python train.py --n_layer=13 --d_model=128 --n_head=2 --n_kv_head=2 --head_dim=64 --d_mlp=512 --vocab_size=4993 --activation="tanh_gelu" --norm="layernorm" --norm_place="pre" --norm_eps=1e-05 --positions="rope" --rope_base=500000.0 --rope_fraction=0.5 --qk_norm=false --attn_scale=0.125 --bias="none" --tie_embeddings=false --parallel_block=true --init="trunc" --init_std_qkv=0.0617 --init_std_o=0.0121 --init_std_up=0.0617 --init_std_down=0.0121 --optimizer="soap_variant" --lr=0.00838 --beta1=0.95 --beta2=0.98 --weight_decay=0.069 --lr_head=0.0139 --grad_clip=1.0 --warmup_steps=200 --schedule="cos" --final_lr_fraction=0.0 --batch_tokens=65536 --seq_len=256 --doc_mask=true --train_tokens=227000000 --steps=3464 --dataset="wikipedia_en"
Each number is 128 + 24 x the weight over its row's rms, rounded and kept within 0 to 255. Layers, rows and columns count from 0. The size above them is the row's rms in percent of the matrix's.

# layer 8 MLP down (transposed), 512x128, rms 0.217, rows 196-222, columns 0-127
size [ 94 100 100  93 109  99  96  99  90  99 124  90  92 105 103 103 101 110  97 100 101  96 103 107 109  96 100]
[[121  67 124 126 146 157 123 123 159 112 107 130 148 129 136 129 114  53  93 138 133 139 120  76 138 173 129 177 121 127 112 143 161 153  79 142  89 116 130 141  99 128 139 117 121 174 124 147 168 103  86 104 114 121 137 102 113 123 145 116 141 107 142 144 142 130 184 115  80 106 121 123 130 134 168 117 122 110  70 142 103  81 154 157 146 122 138 142 125 139 147 107 138 125 139 105 114  85 140 141 172 121 149 132 136 103 147 124 113 151 110 141 150  92 146 119 121 159 131  88 105 108 148 146 142 122 102 162]
 [137 151 130 102 179 150 145 135 154 135 116 141 116 112  89  93 134 151 111 151 157 144 136 145 151 128 147 146 121 118 141 136 127 128 135  92  99 123 130 121 146 103 128 106 131 158 162 116 170 134 130  95 147  87 146 134 140 150 114  70 151  84 137 189 124 107 126 100 137 173 132 149 146 136 163 196 109  94 128 106  82 185  92 110 139 129 133 138 143 107 126 136 119 135 137 157 146 149 146 100 102 100 150 112 120 102 115 149 155 145 124 120  97 106 129 107 111 104  69 134 131 120 146 148  83  88 109 137]
 [126  92 113 132 153  94 127 117  93 142 148 110 128 137 116 109 100 132 140 140 120 120 138 129 110 140 141 153 116 137 153 113 149 118  81 163 137  69 131 139 142 153 113 132 108 113 126 164 104 133 117 127 146 161 105 175 129 108 122 146 122 157  97 129 153 118 138 125 136  61 117 153 107  98 124  92 133 108 108  82 167 144 119 135 136 103 107 108 125 153 109 141 110 177  90 154 135 103 120 128 143  63 114 128 146 119  87 160 126 138 140 130 117 124 120 129 100  97 182 167  92 141 162 144 156 169 118  66]
 [162 148 159 133 143 127 102 123 162 161 150 101 101 139 112 126 145 124  86 100 139 120  98 172 101  89 115  69 133 129  98 119 118 135 125 117 112 125 149 136 166 140 146  79 152 144 120 134  94 123 159 118 143 156 141 123 111 154 140  88  92 155 140 110  77  59 129 140 128 152 120 123 109 125 100 132 131 112 138 141 161  90 144 187 129 133  81  99  89 147 136 132 145 163 117 158 144 163  87 140 121 111 115 116  90 117 120 138 111 115 103 114 161 129  99 115 130 133 176 161 157 139 130 113 107 112 141 136]
 [124 156 150 132 148 113  98 145 137 110 146 162 104 134 150 118 132 147 109 146 162 153 143 115  97 148 141 143 158  98 139  94 129 139 161  88 126 113  88 126  98 114 127  82  76 125 144 131 109 152 135 117 130 167 126 156 119  98 153 103 157 148 123 133 119  82 114 155 118 152 153 133 127 145 169 127 176 124 123 158 143 134 106 133 166 114 163  95 112 127  96 130 135 103 151 137 150 117 126 139 157 107  88 150 113 142 100 134  52 133  76 147 107  79 135 146 153 152 153 139 102 167 158 152 131 154 141 157]
 [134 142 118 171 135 130 111 139 135  89 121 147  96 117 145 100 132 105 181  98 147 130 143 102 144 154 129  86 124 114 138 111  57  70  95  93 139  99 155 108 118 117  93 158 150 128  90 132  95 148 152 165 140 140 144 116 110 125 116 131 137 144 119 151 108  90  85 100 123 154 160 108 128 153 112 141 113 123 118 118 150 172 126 100 127 139 107  80  98 154 129 118 144 108 109 128  70 122 138 118 102 126 127 128  99 163 175 155  88 181 130 115 113 160 106 102 129 122 135 138 128 132 127 133 113 158 140 102]
 [ 96 145  98 167 133 108 109 126 136 124 134 144 108 129 128 120 121 103 144 143 119 152 122 140 133 134  90 143 135 162 112 131 154 150 172 144 146 125 151 108 146  92 178 130 114  92  98 113 140 110 114 141 165  73 120 131 107 190 197 123 125 148 146 127 150 151 115 136 117 184 127 114 105 173 109 143 142 119 141 121 121 135 128 121 120 116 129 154  83 129 153  75 181 172 123 104  82 113  94 144 138 139 146 102 110 153 131 121 143 105 117 108 128 122 124 110 126 106  70 126 130 163  79 148 135 123 102 113]
 [128  99 112 103 113  90 107 111  91  56 103 153 136 101 147 109 110 107 130 123 131 173  94 116 166 114 131 115 121 125 159 132 118 124 185 153 120 151 162 106  70  81 117  89 132 140 120 140  83 162  99 116 150 157 184  93 114 115 126 127  89 116 135 111 159 127 131 146 131 135 170 146 138 138  98 152 137 180 117 127 153 110 117 102 132 119 145  98 137 146 172 112 119 138 113 123 122 154 158 133 143 149 126 107 156 131 118 137 118 111 128 136 154 134 119 146 111 124 134  90 107 169 145 168 145 157 153 115]
 [129 149 126 140 127 144 135  97 162 133  83  89 124 119 125  97 137 110 170 101 138  74 120 152 116 161  96 102 122 145 198 146  99 129 153 103 107 127 108 105 121 153 139 136 133  93 128 115 148 142 132 133 118 132 113 147 123 117 139 152 148 100 125 102 125  75 123 118 165 144 116 133 107 133  76  96 141 120  90 145 135 118 121 139 153  86 114 109  89 192 141 131 116 156 157 138 133 167 109 137 128 142 153 168 137 124 132 154 100 123 172 112 150 135 150 103 150 130  78  99 180 115 162 107 116 134 130 158]
 [ 85 115 136 121 132 124 158 144 114 131 128 130 125 143 132 135 153 148 146  85 120 116 107 131 124 129 112 119 187 135 151 129 143 156 151 116  88 127 146 179 120  88  85 158 132 104 121  96 164 130 187 117 105 177 136 125 142 180 114 120 155 139 110 103 123 127 128 113 113 118 133 113  87 160 135 149 155 119 141 134 157 114  99  83 110 118 110  92 113 143 114 101 164 139 116 133  98 142 128  82 158  74 106  99 149 146 118 141 112 172 121 149 133 127 157 134 125  77 143 154 129  86 117 152 153 166  93 112]
 [205 122 116 134 166 148 109 154  75  89 162  90  83 116 115  62 126 138 158 127 121 128 120 131 119 170 123 142 146  86 133  86 128 178 102 129 112 111  76 133 111 124 156 141 130 127 126 120 119 118 104 115 157 113 106 155 116 109 100 137 145 124 114 119 130 130 164  78 148 138 145 119 104 128 124 151 130 118 121 130 142 115 108 134  90 114 106 117 123 116  79 113 129 126 117 191 150 135 115 113 155 111 112 156 186 123 138 163 118 124 130 123 109 105 129 170  92 122 137 168 136 114 101 152 136 128 113 130]
 [115 128 126 151 120 164 145  74 130 112 131 187  96 165 184 101 136  98 135 123 113 156 110 162 186  82 101 175 144 134 123 103 137 147 119  98 128 156 122 183 142 110 122 170 121 102 136 149  89 148 120 147 124 137 108 118 135 126 109 126 147 130 104 100  98  92 104 101 152 140 129 105 113 111 143 104 105 105 136 138  92 128 168 148 128 114 113 104  82 164 143  71 123 118 150 140  94 152 104 116 110 154 145 134 123 159 148 101 126 120 102 149 142  99 126 127 114 130 155 108 111 119 117 120 136 119 169 107]
 [110 140 157 153 126 162 124 108  98 177 140 135 131 153 151 119 140 136 156 129 143 178 154  89 105 148 150 145 119 119 103 140 135 101  82 128 136 153 125  94 143 109 132 135 139 133 129 114 135 122 131 131 103 135 114 161  90 122 136 116 127 111 111 154 161 114 114 154 142 137 118 106 164 165 120 134 118 152 115  66 100 102 110 126 118 133 116 109 125 134 120  98 149 113  73 141 136  93 121 111 156 159 161 115 186 110  98 104 120  70 118 135  92 112  87 128 117 126 210 111 126 127 135 174 122  83 131 141]
 [124 128 179 110 166 102 133 139 157 136 102 107 121 146 141 132 123 147 124  98 126  90 126  97 133 155 151 109 100 116  99 114 132 129 140 125 107 126 132 116 163 138 139  89 125  97 130 155 123 116 131 124 126 137 101 143 117 110 139 117 141 143 148 171 140  96 165 102 106 134  88 150 130 128 173 117 156 153 165 117 112 148 171  93 119 133 146 141  81 141 118 146 149 160 125 156 135 103 141 118  87 137 124 110 163  93  66 131 139 106 143 138 161 135 195  92 138  95 171 166 138 127 147 110 113 149 128  55]
 [151 147 148  86 160 119 143 173 148 105 142  91 130 148 135 164  69 179 123 126 160  84 120 167 131 108  80 103 107 146 123 130 133 146  98 111 120 114 149  96 118 112 119 127 120 118 202 172 168 120 102 123 111 139 116 123 180 140  88 127 139 112 146 120 147 140 113 116 121 137 158 105 126 128 139 168 112 130 112 140  97 106 105 116  93 144 113 105 162 114 116 139 150 108 120 147 114  93 120 107 158 148 133 114  99 142 143 109  86 149  77  88 133 131 128 147 169 118 157 143 154 129 125 129  98 120 141 113]
 [138 158 112 160 115 178 109 163 136 115 101 135 142 136 130 126 163 152 155 101 127 136  90 103  72 128 141 110 126 152 104 137  98 154 173 125 119 149 143 107 150 134 119 128 108 136 122 161 123 123 132 114 132 134 126 157 106  89 140 159 155 118 166  63 100 143 164 130 129 145 158 131 107 128 109 132 142 114 125 149 129  90  88 148 118 133 150 104 104 147 123  99 142 148 142 145 141 164 104 113 143  96 133 113 119 127  92  99 144 123 171 170 145 136 160 166 197 103 199 139 157 125 105 121 148 139 115 123]
 [171 138 134 140 193 120 148 151 135 102 139 105 110 188 134 129  95 141 108 116 168 167 134 102 112 152 136 134 137 123 142 126  97 142 123 122 158 135 147 110 129  86 137 123 121 147 136 151 170 173 112 110 104 113 152 117 134 150 167 126 132 130 154 126 108 120 156 129 113 135 146 133 164 107  89 149 131 177 187 108  89 126 121 114 168  99 123 175 118 154 128 106 124 154 114 158 125 116 125 148 138  92 100  95 140 144 101 110 130 136 146 145 123 159 113 131 135 147 111 165 112  84 131  86 151 112  87  75]
 [142 124 128 103  96 128 170 144 137 133 123 160 124 116 113 176  99 141  90 104  92 142 110 139 110  98 143 126 107 154  78 131 166 139 125 151  92 125 213 136 150 148 168 142 120 122 116 114  98 140 131 177 101 124 165 122 115 161 158 125 141 120 108 124 151 105  90 111 135 175 110 112 128 133 112 107  94 108 108 203 130 115 106 145 155 144 126 119 193 110  98 129 124 130 133 124 124 129 142 111 160 146 138 155 134 126 107 119 127 134 123 124 158 115 116 115 144 137 147 112 112 150 135 127  81  98 168  91]
 [140 114  96 165 130 137 111 101 123 149 134 138 148 126 129 126 164 129 103 126 109 144 133 117 133 157 118 154 142  98 119 160 108 119 171 140 183 135 102 178 146 158 148 138  97 123 133 120 110 105 103 116 141 111 145 104 117 122 130 130 127 136 117  78 137 125 143 155 165  87  78 126 140 143 150 111 153 109 133 140 156 112 117  71 126 118 114 157 117  93  97 129 166 118  89 177 150 172  92  97 136 112 135 167 168 129 141 177 161 165 115 108 148  81 135 125 133 169 151 106 155 146 113 101 116 114 146  98]
 [113 123 158 152 128 163  95 176 134 149 109 159 107 134 108 123 127 154 159 154 128 153 132 130 112 140 134 130 164 128 102 142 145 106 106 146 154 101  88 124 145 105 122 124 139 150 161 111 175 107 118 108 103 132 122 111 103 140 152 123 111 148 121 148 175 174  98 133 144 134 101 148 112 113 132 125 165 139 140 193 116  64 112 139 103 137 121 163 127 139 174 134 118 111 153 144 115 147 169 114  84 161 111 118  99 125 121 101 142 100  87 171 181 155 159 141 125 127 143 165 123 113 149 145  82 113 125 149]
 [138 137 139 179 118 130 158 183 115 144 116 124 163 135 142 135 103 112  83 149 104  87 153  85 130 136 157 124 162 102 128 149 120 124 138 103 148 101 158  77 143 167 163  93 126 121 136  59  92 124 161 161 117 122 111 133 119 100  81 147 159 174 127 173 106  84 105 171 122 104 141 107 142 141 144 135 116 139 112 110 135 162 155 116  98 103 133 119 157 135 107 140 111 132 132 155 110 114 109 116 132 134 109 143 151 148 153  75 163  98  92 125 141 108 135 111 131 140 137 134 111 148 149 118 154 124 131 109]
 [152  88 130 107 107 143 127  92 136 143 160 126 131 135 136 111 138 143 142 106 178  96 155 123 128 128 143 145 125  82 208 131 131 144 130 110 142 141 138 104 134  99 116 126 129 151 127 118 156 152 131 126 122 107 180 122 136 159 155 121 100 162 130 175 137 164 121 145  94 166 161 162 124 157 154 159 153 175 131 116 158 157 137 123 152 113 157 155 162 118 147 129 110 139 147 174 162 125 105 158 150 106  93 106 135 137 129  98  83 131 139 149 128 125 101 109 154 160 139 121 181  99 153 121  85 108 129 123]
 [ 90 158 132 157 126 133 137  94 131 110 119 137 147 141  84 138 114 129 157 123 112 154 113 159 146 146 133 146 131 144 128 107 103 110 102 130  98 138 173 150 172 174 113 151 127 131 165 175 104 114 130  95  71 116 115  95  89 176 159 150 143  97 125  86 116 143 136 136 114 145 136 130 178 157 156 143 104 117 132 128 118 118 137  82 145 100 134 114 102  90  98 118 125  96 168 107 129 100 156 132 111  94 150 123 102 150 133 153 142 184 124 116 146 167 137 100 148 151 149 101 144 160 117 144 102 157 130 133]
 [148 107 144 125 128 155 123  96 127 170 111  86 133 166 104 131  98  96 117 158 186 148  97 123 143 152 117 127 104 136 103  45 147 128 114 129 122 119 135 133 166 100 104 157  84 130 140 138 112 124 134 143 140 141 132 159 167 107 160  94 149 153 117 107 125 147 142 147 188 177 158 123  91 115 131 176 125 129  82 140 134 150 116 114 103 138 135 160 102 140 133 112 100 130 192 156 126 134 134 131 122 145 103 139  96 111 114 126 111 108 163 108 138 131 124 115 113 148 107 108 140 111 132  91 135 131 121 171]
 [115 105 133 137 119 152 126 167  91 157 114 135 139 154 121 125 124 102  78 144 132 160 165 107 115 169 124 170 109 124 113  76 144 134 158 183  78 131 119 113  80 126 107 125 123 127 145  64 116 134 121 133 134 180 103 140 130 112 163 143  99 102 127 140 145 149 116 107 118 100 157 190  91 127 134 119 105 149 124 103 151 138 114 110 124 168 100 128 144  93 153 143  92 107 124 120 126 124  76 129 136 179 116 108 133 118 110 134  88 106 164  83 152 109 151 138 125 123 145 152 132 122 110 143 133 123 128 145]
 [115 123 130 147 133 171 129 138 132 112 142 105 146 129 135  79 130 113 153 151 123 117 102 141 154 130 113 145 147 144  97 133 122 124  62 149 100 150 169 172 103 112 145 134 146 138 129 141 138 126 115 112 117 130  62 162 147  97 109 136 137 154 167 153 111 123 142 118 129 150 100 141 104 182 121 168 129 128 147 179 117 138 159 152 110 148  96 121 130  69 193 135 159 110 131 131  86 140  87 125 119 148  87 123 132 131 159 129 104 106 179 153 124 126 113 141 135 135 107  79 103 161 130 149 124 136 146 141]
 [146  91 123 183  96 122 123 144 148 146  87  73 125 134 129 102 115 121 100 120  80 128  73 134  89 135 111 151 156 141 107 141 101 173 125 117 169 114 127 125  85 117 185 165 179 135 120 148  90 151 105  97 142 104 115 150 116 121 113 134 163 140 111 131  84 102 100 147 119  82 144 145 141 142 121 125 132 142 105 132 105 115 101 137 135 160 109 155 138 128 116 146 103 133 125 153 113 162 134 112  73 157 146 134 145 125 143 125 136  90 160 102 120 112 155 114 149 115 158 134 173 160 127 118 134 134 120 101]]
# layer 8 MLP up, 512x128, rms 0.206, rows 197-223, columns 0-127
size [102 101 100 103 102  88 103  90  99 109  96 104 100 108  91  98 108 100 100 102  96 111 104 110  87 103 103]
[[106 158 163 149 111 119 158 113 154 155 113 149 154 153 142 123 156 131 105 151 119 111 163 119 141 121 127 103 142 127 161 122 114 116 100 164 139 175  97 118 143 131 119 103 136 123 122  56 178  94 136 134 102  63 137  82 158 161 139 191 133 135 124 113 146 111 100 131 158 107  95  84 110 103 137 161 113  97 131 134 155 144 147 158 144 140 135 107 106 126 129 161 141 139 141 134 140 129 146 134 115 121 133 119 109 140 129 154 130  88  81 100 149 149 100 106 113 118 130  71 103 119 109 165 104 148 155 134]
 [106 154 166  90 104 145 101 132 136 156 103 149 122 143 168 139 131 127  92 106 115 139 120 139 116 104 119 124 147 146 100 118 122 142 147  63 144 145 144 140 105 107 116 127 179 122 112 166 170 152 152 119 159 137 125 159 152 127 158  62 205 130 160 129 108 145  95 151 117 163 127 123 104 132 152 149 121 125 128 122 115 121 104 136 128 162 130 161 154  83 149  95 173 126 126  89 118 105 142 150 108 159 179 111  93 141 148 126 134 136 105 130 132 140 101 142 145 127 109 104 135 101 118 124 109  91 160 111]
 [119 112 136 149 139 104 166 159 140 140 137 129 145 161 134 110 137  94 104 177 125  96 138 131 101 176 132 115 107 135 152  96 158 130 116 143 116 141 151  72 120 135 162 114 132 120 103 164 113 103 139 132 122 106 111 111 125 174 133  83 118 186 151 145 112 119 144 106 152 128 162 110 179 142  95 141 109  90 131 123 145 157 121  92 141  98 141 118 156 146 118 133 111 119 110 169 123 153  75  98 124  91 115  74 165 139 108 120 133 125  87 142 120 158 116  62 148 132 108 102 128 155 130 134 139 104 121 132]
 [159 187 140 142 125 129 136 117 134 134 143 157  97 107 160 146  86  93  78 176 112  89 136 116 133 139 115 127 147 154 114 135 119 112 112 163 103 105 110 118 164 115 143 171 121 144 133 126 115 101  95 123 119 119 121 151 126 148 141  96 106  79 118  89 110 123 140 139 151 164 142  83 115 112 142 140 138  82 112 121  73 126 114 133 156 115 132 140 139 126 151 207 118 127 159 129 130 129 131 149 147  93 150 109 148 170 124 156 127 164 144  95 161 132 135 114 123 100 106 142 126 124 169 104 104 171 156 130]
 [119 124 126 144  91 121 127  63 107 161 113 133 159 113  91 154 105 138 114 134 126  93 113 170 138 161 136 101  97 107 139 114 152 130 136 113 176  94 186 132 114 125 106 136 125 121 137 132 126 124 144 180 135 102 141 118 102 140 146 152 142 137 163 127 146 138 172 111  90 129 189 130 110 116 125 126 104 145 177 188 134 119  57 133 103 155 140 122 124 113 116 117 132 116  85 116 133 134 110  72 121 115 132  98 121 125 102 136 117 155 167 102  89  93 125 138 112 137 128 120 115 102 129 122 113 127 167 112]
 [128 143 156 129 127 110 133 137 160 113 142 132 125 156 163 134 135 137 109 162 157 118  75 131 127 126 121 145 101 153 156 148 128 174 154 132 138  97 119 114  92 127 114 128 120  91  84 140 108 130  77 128 119 137 136 142 129 143 118  74 144 138 132 146 129 120 111 119 111 117 126 107  56  78 128 138 145  94 118 128 122 167 118 111  99 144 124 165 137 119 121 104 125 149 101 127 131 138 111 115 140  75 152 153  76 209 181 141 163 105 100  94 130 114 113 135 102 143 122 155 101 156 137 136 142 152 125 171]
 [111 124 134 159  97 150 144 112 132 132 104 143 176 127 168  84 119 131 137 143 118 150 128 142 152 109 104 132 110 159 119 118 147 137  87 185 153 138 148 132 145 135 140 100 149 163 169 122 123  84 149 101 147 106 141 125  99 134  87 130 132 128 136 155 120 122  92 131 193 118 116 188 101 130  94  92 133 144 108 126 138 139 123 122 137 122 183 160 120 128 132 143 139 153 137 145 119 163 133 130 127  87 145  78 122  97 169 140 121 137 122 141 175 122 115 109  91 124 147 121 135 109 121  65  77 157 113 137]
 [104 109 150 129 157 131 154 129 108 126 125 132 141 111 154 152 147 159 166 167 150 144 183  88 140 173 138 122 159 155 148 119 157 131 102 116 124 114 125 182 144  73 113 123 116 149  79 155 131 139  93  79 144 130 134  88 153  98 124 117  99 126 154 130 132 145 135 137 106  92 123 136 129 110 102 124 128 142 174 154  88 128 137 137 135 150 125  80 152 110 128 105 169 105 138 106 108  94 128 124 111 186 164 133 157  90 128 146 129 128 113 145 132 137  79 108 172 109 141 146  91 149 149 134 123 111 135 151]
 [125 114 155 106 176 142 130 120 155 154 114 111 154 129 133 110 141 145 122 114 136 114 154 109 143 160 141 127 178 113 125  98 138 161 113 126 136  79 117 117 124  78  82 156 128 185 117 109 153 109 143 167 177 160 173 143 111 167 102 112 106 115 134 157 103 145 158 136 106 130 110 126 113 149 125 112 141 167 148 124 171 126 156 116  97 124 107 108 111 115 148  93 146 140 108 114 134 141 166 169 132 124  85 127 118 109 146  88 117 130 169 159  95 131 140 118 120  65 131  91 141 121 141 100 144 150 153 102]
 [ 99 101 131 156 144 147 100 140  93 123 150 130 106 148 132  96 145 133  88 130 131 101 110 135 142 190 119 131 189 143 157 123 130 154 124 131 132 141  98 139 111 105 129 114 116 109 113  92 152 133  91 125 158 179 133 163 143 116 102 133 148 116 132 107  77 112 115  96 110 143 111  88 150 147 163 144 154 149 149 112 177 142 116 122 134 128 154 141 135 109  94 113 155 117 114 140 111 113 102  72 173  97  77  93  83 123 163 160 137  90 120 109 135 174 133 124 153 144 156 126 113 120 129  92 139 135 128 117]
 [120 143 161 128 134  97 114 183 126 133 100 108 157 142 128 109 131 134 187 172 129 161 156 109  97 121 151  88 116 135 132 174 115 119 129 122 151 145 151 104 132 127 120 109  89 151 144 141 155 104  91 100 133 135 143 132 119 121 140 145  93  86 137 117 140 137 126 126  86 136  70 138 115 151 127 125 113 120 105 112 163 141  99 134 164 156 163 161 158 162 148 140 130 131 121 176  96 124 157 124 174  93 107  64 148 151 116 119 139 117 145 109 107 124 164 122 113 113 118 127 180 131 138  68 126 142 126 144]
 [158 160 100 170 112 120 159 147 144 156 118 135 150 126  97 103 160 125  78 147 146 113  93 142 124 132 128  86 103 134 100 145 135 124 145 153 124 131 117 161 118 130  99 148  99 115 126 118 122 153 135 132 146 135 160 121 122  78 102 167 143 108 116 102 182 112 127  68  98 131 122 150 105 127  74 140 105 149 174 160 181 119  83 171 138 122 125 132 134 135 116 132  80 137 155 167 159 141 110 140 113 111 138  95  99 131  95 170 166 156 150 134 150 117 108 127 132 115 140 156 132 114 150  91 137 137 142 130]
 [163 109  92 115 133  90 150 124  98 159  97 128 112 131 137 136  89 110 132 137  96 130 106 122 143 146 161 104 108 180  98 120 121 148 111 102 119 141 162 111 101 143 110  80 136 152 151 122 151 137 116 159 116 107 141 110 130 118 136 158 155  88 122 106 147 113 118 134 165 103 163 128 186 182 140 177 143 106 137 133 140 144 108 172 119 157 156 141 164 117 175 143 146 119 132  93 123 173 147 132 123  89 115 112 121 123 134 107  96 111 153 130 134 174  97 152 129 148 114  88 112 143 112  99 125  82 108 103]
 [124 146 108  73 116 154 127 107 150 139  97 200 125  62 141 124 145  99 170 130  57 146 151 106 135 146 134 140 107 124 130 127 105 105 141 171 111 130  81 129 124 170 140 118 123 147 157 109 107 128 122 120 139 127 101  84 120 162 149 101 122 148 102  94 139 150  94 125 129 120 102 167 158 100 128 129 154 127 153 173 103 140 154 163 117  91 112 129 139 149 111 131 119 170 138 148 126 139 117 131 117 121 134 101 108 125 127 142 137 125 174 133 157 163  83 120  91 112 129 107 140 116 111 116 167 100 139 123]
 [118 140 119 131 142 155 139 103 118 151 111 135 149 136 165 127 161  78 108 183 109 117 173 123 156 150 127 160 133 107 104 144 136 140 116 122 134 113 135 104 129 141 119 110 152  98 129 163 149 102 153  89 113 141 125 110 135 138 130 109  93 119 138 150 125 144 136 126 121 126 147 151 141 103  79  64 127 142 115 127 154 126 175 119 147 159 119 150 100  93  92  82 123 116  86 168 131 112 157 152 142 114 121 164 105 117 162 108 183 165 106  94 114 117 116 113 145 101  84 137  76 139 156 114  92  92 133 153]
 [140 149 125 105 135 165 143  93 114 131 140 144 150 141  98  98 163 105 133 151 118 142 145 129 132 141 108 131  91 134  67 105  89 162 140  84 156 109 146 145 118 106  89 102 149 115 123 177 129 127 142 134 120 161 188 130 135 155 120 165 163  92 136 119 102 106 162 115 135 107 140 102 111 132 108 112 162  78 105 132 148 191  97 144 115 120 137 148 127 135 115 146 151 165 170 142 110 144 153 113  92 125 129 117 105 117 123 141 143 136 118  95 125 101 106  96 130 129 111 140 116 146 159 181  84 110  95 145]
 [162 131 115  84 104  85 128 152 171 121 133 151 157 128 161 134 149 150 139 138 174 100 153  96 104 138  97  87  92 129 127 150 125  87 121 101 110 107 113 157 130 147 139 107 119  95 103 131 136 151 135 151 164 149 117 118  94 141 172 109 130 118 146 131  97 104 141 137 119 106 101 114 159  99  82 134 177 138 166 158 139 151 108 127 111 115 112 129 144  75 143 136 126  85  86 165 108 128 123 148 168 159 113 130 132 137  84 141  92 156 153 138 181 133 153 152 136 130 125 148 152 110 149 142 137 103 124 113]
 [129 150 142 112  97 102 122 130 116 121 113  91 112  89 134  98  91 128 122 110 172 145 109 121 136 158 111 131 189 185 164  73 112 142 117 139 133 128 160 114 147 109 136 129 130 114 132 122 163 110 169 114 134 122 115  89 131 108 169 141  81 122 150 125 159 129 138  91 133 146  93 140 122 134 127 188 146 132 151 132 141 126 184 179 138 166 147 122 136 171 112 112 126 116 130 136 121 113 114 149 114 129 132 109 115 143 138 108 116 131 135 168  95 105 126  72 161 152 119 142 104 167 112 174 124 146 118  90]
 [123  97 143 108 147 139  99 123 107 125 125 165 116 134 161 149  89 133 156 136 168 138 136 125 119 109 109 156 186 132  77 143 108 173 126 108  80 118  93 120 170 169 157 130 107 134 128 116 131 127 105 127 105 140 128 139 102 103 111 140 137 139 150 175 151 125 161 112 183 133  99 109  97 119 121 165 156 168 106 151 161 135 104 100 127 107 176 142 131 145 135 123 169 141 125 133 152 117 161 118 118 126 153 100 130  97 169 104 114 127 138 157 109 110 121  71 134 103 117 113 125 126 136  93  80 160 144 104]
 [116 127 135 100 146 122 152 128 127 122 147 140 102 145 109 127 117 149 127 145 131 129 154  95  96 103 149  83 140  84 131  68  98 106 133 122 113 152 125 149 118 155 127  97  88 165 138  99  88 156 181 108 142 196 118  92 120 130 121 155 125 193 117 150 123 162 118 157 107 141 100 110  94 168 130 153 147 141  81 118 139 157 127 128 134 104 152 127 121 139 122 115 132 116 154 158 134 112 139 123 108 144 108 126 115 143 158  83  90  91 108 156 120 109 131 113 147 118 149 111 175 165 153 122 156 129 146  96]
 [153 172 151 118 120 134 134 154 137 101  68 179 126 151 146 169 139 146 101 167 101 122 118 120 119 125 135 133 106 161 137 156 120 133 189 166 171 122 107 134 152 144  90 130 111 161 137 156 112 112 140 170 151 148 104 129  89 118 126 123 141 150  87  81 141 100 151 122 134  89 121 146  95 101 106 139  85 103 125 134 123  92 106 109 120 107 134 130 122 148 138 159 153 159 121  84 142 137 140  98 110 140 149 178 101 138 108 142 150 149 118 117 125 131 166 150 123 130  97 107 125 120 138  93 140 136  71 131]
 [124  98 165 124 106 143 139 153 108 110 145 128 166  93 110 122 151 122  98 143 108  92 124 127 105 110 103 152 129 122 134 128 135 142 108 134 122 120 130  83 138 144 138 125 118 145 139 127 119  78 133 117 119 136 167 137 105 153 104 178 131 147 132 117  92 130 166  97 108 171 204 139 136 172 112 122 104 152 124 176 156 164 118 150  66  85 146 113 132 158  80 146 126 154 172 148 162 108 132 132 146 132 110  78 138 162  94 154 127 122  85 114 125 128 121 107 147 119 139  92 107 153 115 133 134 155 129 110]
 [ 94 144 126 120 180 130 104 145 109 108 116 143 107 133 152 110 138 102 127 177 177 111  78 152 117 138 144 142 119 165 107  65 120 110  99 158 112 152 169 117 123  99 102 125  64 135  86 125 108 169 155 138 112 163 149 116 143 122  90  90 145 153 107 165 127 123 114 150 129 117 129 101  87 151  93 129 142 113  87 131 124 121 106 138 126 147 128 123 135 165 149 126  65 147 160 150 147 128 156 145 129 131 163 131  94 110 108 142 126 107 142 122 136 166 130 124 119 105 116 134 104 124 148 114 134 113 146 174]
 [127 150 127 166 152 117 123 175 169 131 118 130  93  73 118 174 120 111 120 174 136 112 132 118 123 139 114 129 116 122 106 102 105 107 115 133 116 128  97 123 123 160 127 124 126 114  93  75  87 141 123 129 163 108 145 115 124 124 144 123 113 150 126 121 165 118 125 145 104 117 117 160 159  98 170 135 145 115 159 135 129 157 178 108 162  61 109 157 162 147 155 131  84 110 104 152 157 149 132 140 132 132 163 105 119 167 130  83 112 104 158 111 134 121  73 102 140 130 157 107 138 129 153  89 114 142  91 143]
 [128 137 108 131 108 130 195 113 121  85 113 119 128 105 124 190 113 105 135 111 142 133  94 110 102 148  95 149 162 138 153 148 131 150 115 129 159 166 146 104 129 133 161 125 129 114 111 146 170 131  66 140 110 129  93 154 113 147 168  91 109 109 109 115 104 130 154 111 172 123 114 137  93 133 128 161 154 140  99  95 117  95 111 102 119 144 121 111 114 145  93  98 130 135 141 127 131 128 186 142 121 102 109 132  90 170 144 168 102 150 120 106 158 155 133 151 123 159 175 152 138 106 155 139 113 127 136 165]
 [130  97 131 131 121 140 125 116 153  84 122 204 122 128 127 130 116 136 105 152 146 147 166 125 113 123 112  74 126 128 149 172 167 146 116 109  92 153 117 119  89 111 107 106 109 154 153 146 139 108 174 115 133 111 154 118 150 171  98 107 135 114 148 112 135 131 151 126 148 109 105 106 146 155  98 172 177 115  73  74 132 120 132 123 121 107 122 114 158 126 121 145 147 124 120 113 135 125  89 146 146 110 108 114 151 141 154 131 131 171 122 141 120 133 144 115 102 154  98 129  83 137 189  84 105 100 163 129]
 [ 92  89  95 129  89  90 131 154 123 157 168 147  81 129 161 127 146 161 122 140 155  93 130 130  91 171 143 145 157 151  97 133  90 128 116 118 111 166 123 126 136 104 163 141 137 158 142 154  84 142 187  79 111 122 119 134 124 127 121 136 117  94 162  90 130 106 119 110 100 159 116  99 135 132 149 140 121 100 105 132  91 141 109 140 147 140 112 133 121 100 157 140 157 141  93 141 165 139 103 122 138 164  96 122 116 113 144 149 151 162 132 142 141 162 121  76 130 104 122 131 128 159 175  99 148 156 134 145]]